From a checkpoint of a small transformer trained on Wikipedia.
Size: 10 layers, width 96, 3 heads of 32, MLP 384 squared ReLU, vocabulary 6654, 3.46M parameters.
Architecture: RMSNorm before each block, rotary positions, no biases in attention or MLP, embeddings untied during training, normalized queries and keys, local attention windows, value embeddings, hashed n-gram embeddings, a smear gate, an embedding shortcut, weighted sums over earlier layers.
Each number is 50 + 15 x the weight over its row's rms, rounded and kept within 0 to 99. Layers, rows and columns count from 0. The size before them is the row's rms in percent of the matrix's.

# layer 6 MLP up, 384x96, rms 0.135, rows 192-234, columns 0-31
118:66 69 57 69 52 40 52 63 59 35 52 43 41 60 36 62 49 47 63 50 31 46 68 61 76 54 62 56 72 49 49 49
108:45 51 38 47 60 50 77 22 14 58 38 61 59 60 30 53 39 79 48 33 31 35 47 57 44 37 66 69 46 35 51 57
093:76 45 60 64 53 63 57 37 55 57 67 53 44 42 38 41 36 47 72 56 33 37 38 61 35 25 30 56 51 51 49 41
100:79 47 40 64 50 41 37 59 66 58 31 42 69 78 61 56 45 61 43 65 50 20 40 47 41 65 16 27 50 46 29 67
082:46 32 54 60 44 62 39 67 51 63 67 50 57 56 23 64 58 54 56 64 77 92 64 44 64 58 57 71 35 73 75 46
107:43 64 24 60 63 50 69 70 36 37 58 51 30 66 31 50 82 46 70 50 31 59 61 55 22 51 37 37 61 48 64 47
085:48 41 37 36 51 72 52 49 56 45 31 73 46 35 51 55 52 55 50 26 62 41 30 54 26 60 62 62 25 66 23 56
088:25 46 48 47 26 50 44 75 52 33 48 54 27 28 45 57 55 59 70 44 37 46 64 40 50 48 50 87 59 54 73 47
108:79 21 55 41 65 31 35 60 49 70 76 36 61 43 36 32 58 46 24 39 89 39 34 67 50 71 61 52 39 49 56 61
096:58 71 44 46 60 55 50 49 51 24 39 53 79 53 52 43 62 62 29 38 48 42 62 46 69 48 34 49 62 71 37 50
092:42 70 85 25 72 62 43 45 52 43 43 67 58 65 45 46 24 34 55 26 66 62 35 67 46 51 46 35 46 83 30 34
094:51 51 60 33 67 36 85 30 82 56 60 40 33 64 71 36 49 44 71 58 49 57 45 68 45 25 15 46 62 78 62 80
085:47 58 36 40 19 51 59 36 66 41 52 61 29 41 61 41 65 38 70 44 41 55 46 51 41 42 67 48 45 49 43 50
095:51 49 36 60 63 76 56 47 57 50 49 25 74 26 53 56 50 47 65 66 24 42 73 76 82 55 52 33 60 39 37 47
099:56 37 08 52 38 79 61 35 67 48 72 15 54 31 37 64 38 57 77 35 34 54 67 39 69 45 56 41 70 40 53 55
099:58 56 44 55 60 57 37 66 30 35 42 63 28 68 49 39 52 33 67 45 74 44 33 71 80 53 38 42 31 20 45 20
093:34 60 76 32 37 49 49 29 51 38 47 40 41 48 36 51 49 52 45 42 34 42 82 39 66 51 67 83 29 39 52 57
120:51 55 37 52 85 32 60 89 41 75 52 53 58 60 60 59 43 37 40 52 54 45 48 52 31 42 34 41 39 54 61 52
104:38 31 62 49 61 68 58 42 51 64 42 58 26 71 31 48 46 63 64 69 47 62 61 78 53 76 58 73 34 55 39 45
106:66 25 45 49 61 52 42 75 62 43 34 44 32 31 56 64 48 62 55 66 59 62 34 67 39 32 37 50 79 63 24 57
100:32 34 29 26 32 44 53 34 67 56 53 35 42 62 71 52 43 51 54 38 67 30 30 54 59 55 34 20 76 40 35 48
106:49 40 53 57 60 44 76 37 09 37 73 41 74 41 20 24 53 60 36 30 35 40 46 52 56 70 45 55 45 54 59 55
105:37 42 59 45 53 60 60 23 21 72 63 46 25 67 42 60 58 62 34 31 79 36 57 51 51 40 82 29 48 61 43 39
099:50 35 51 43 54 64 54 76 58 41 58 58 43 47 73 46 24 39 45 91 51 62 73 54 54 16 44 68 20 35 51 37
095:43 63 50 21 25 63 77 59 45 60 59 48 36 50 61 43 64 36 21 53 48 59 70 40 42 48 68 39 84 30 33 25
100:42 24 47 80 37 22 76 52 48 59 54 26 50 63 36 35 60 31 29 31 40 55 39 42 56 59 50 72 51 72 38 26
088:50 53 49 69 68 45 44 58 28 55 48 76 59 66 60 53 36 37 50 48 44 72 38 62 70 63 59 75 37 70 65 14
097:57 29 47 58 60 27 39 76 63 59 26 44 52 49 77 64 63 46 59 37 43 44 57 00 32 65 25 64 39 57 26 44
109:52 57 58 48 38 46 42 40 55 68 06 62 66 33 62 79 39 52 65 67 26 30 54 77 61 43 64 63 45 51 62 45
186:65 10 40 81 76 20 68 68 33 66 70 80 48 40 37 46 72 14 54 43 51 42 63 55 56 56 54 48 41 57 38 41
089:79 48 38 95 51 62 72 46 58 37 69 43 42 78 62 50 31 49 82 58 24 49 45 67 39 70 64 39 49 42 72 62
099:50 44 50 48 35 60 35 74 49 69 55 46 48 63 50 61 48 39 47 70 58 29 55 59 53 35 36 46 34 28 72 60
095:19 61 40 52 77 67 62 73 79 79 43 41 41 57 59 39 38 49 31 61 29 44 42 68 32 60 44 29 48 42 50 36
118:71 50 59 45 51 38 74 55 24 67 72 38 49 15 67 59 44 53 60 40 51 46 47 49 68 51 31 42 34 47 35 58
119:54 88 81 52 65 44 64 45 52 49 66 63 49 29 39 27 75 28 71 48 57 37 44 32 38 57 36 49 76 55 36 25
099:46 99 51 36 64 65 73 30 63 65 58 53 44 73 65 72 59 52 52 77 69 52 26 49 58 55 49 53 64 70 81 48
087:60 64 62 48 41 52 68 53 65 84 51 62 36 85 58 31 34 55 54 38 66 46 53 39 56 58 51 54 57 37 48 46
100:60 46 50 45 77 13 64 67 29 64 42 27 57 40 48 42 48 59 34 70 38 30 49 75 62 57 43 26 44 48 64 44
098:50 46 28 22 57 59 56 83 63 62 53 39 47 54 24 64 59 46 46 41 44 69 49 62 38 31 39 53 55 79 34 32
085:61 60 54 45 25 64 47 48 78 40 49 52 51 40 85 44 45 63 55 70 29 33 44 32 49 43 14 49 41 14 72 57
111:49 50 32 59 35 56 48 64 47 47 69 72 36 21 38 72 49 44 53 61 43 61 39 41 46 60 65 49 37 68 81 60
102:49 79 13 52 46 42 54 47 31 58 48 44 45 62 45 30 41 44 42 29 57 39 29 74 45 53 52 37 44 45 44 61
110:50 63 34 57 34 53 62 41 16 99 65 28 64 71 57 54 49 60 48 60 18 67 46 39 62 46 63 53 65 45 39 64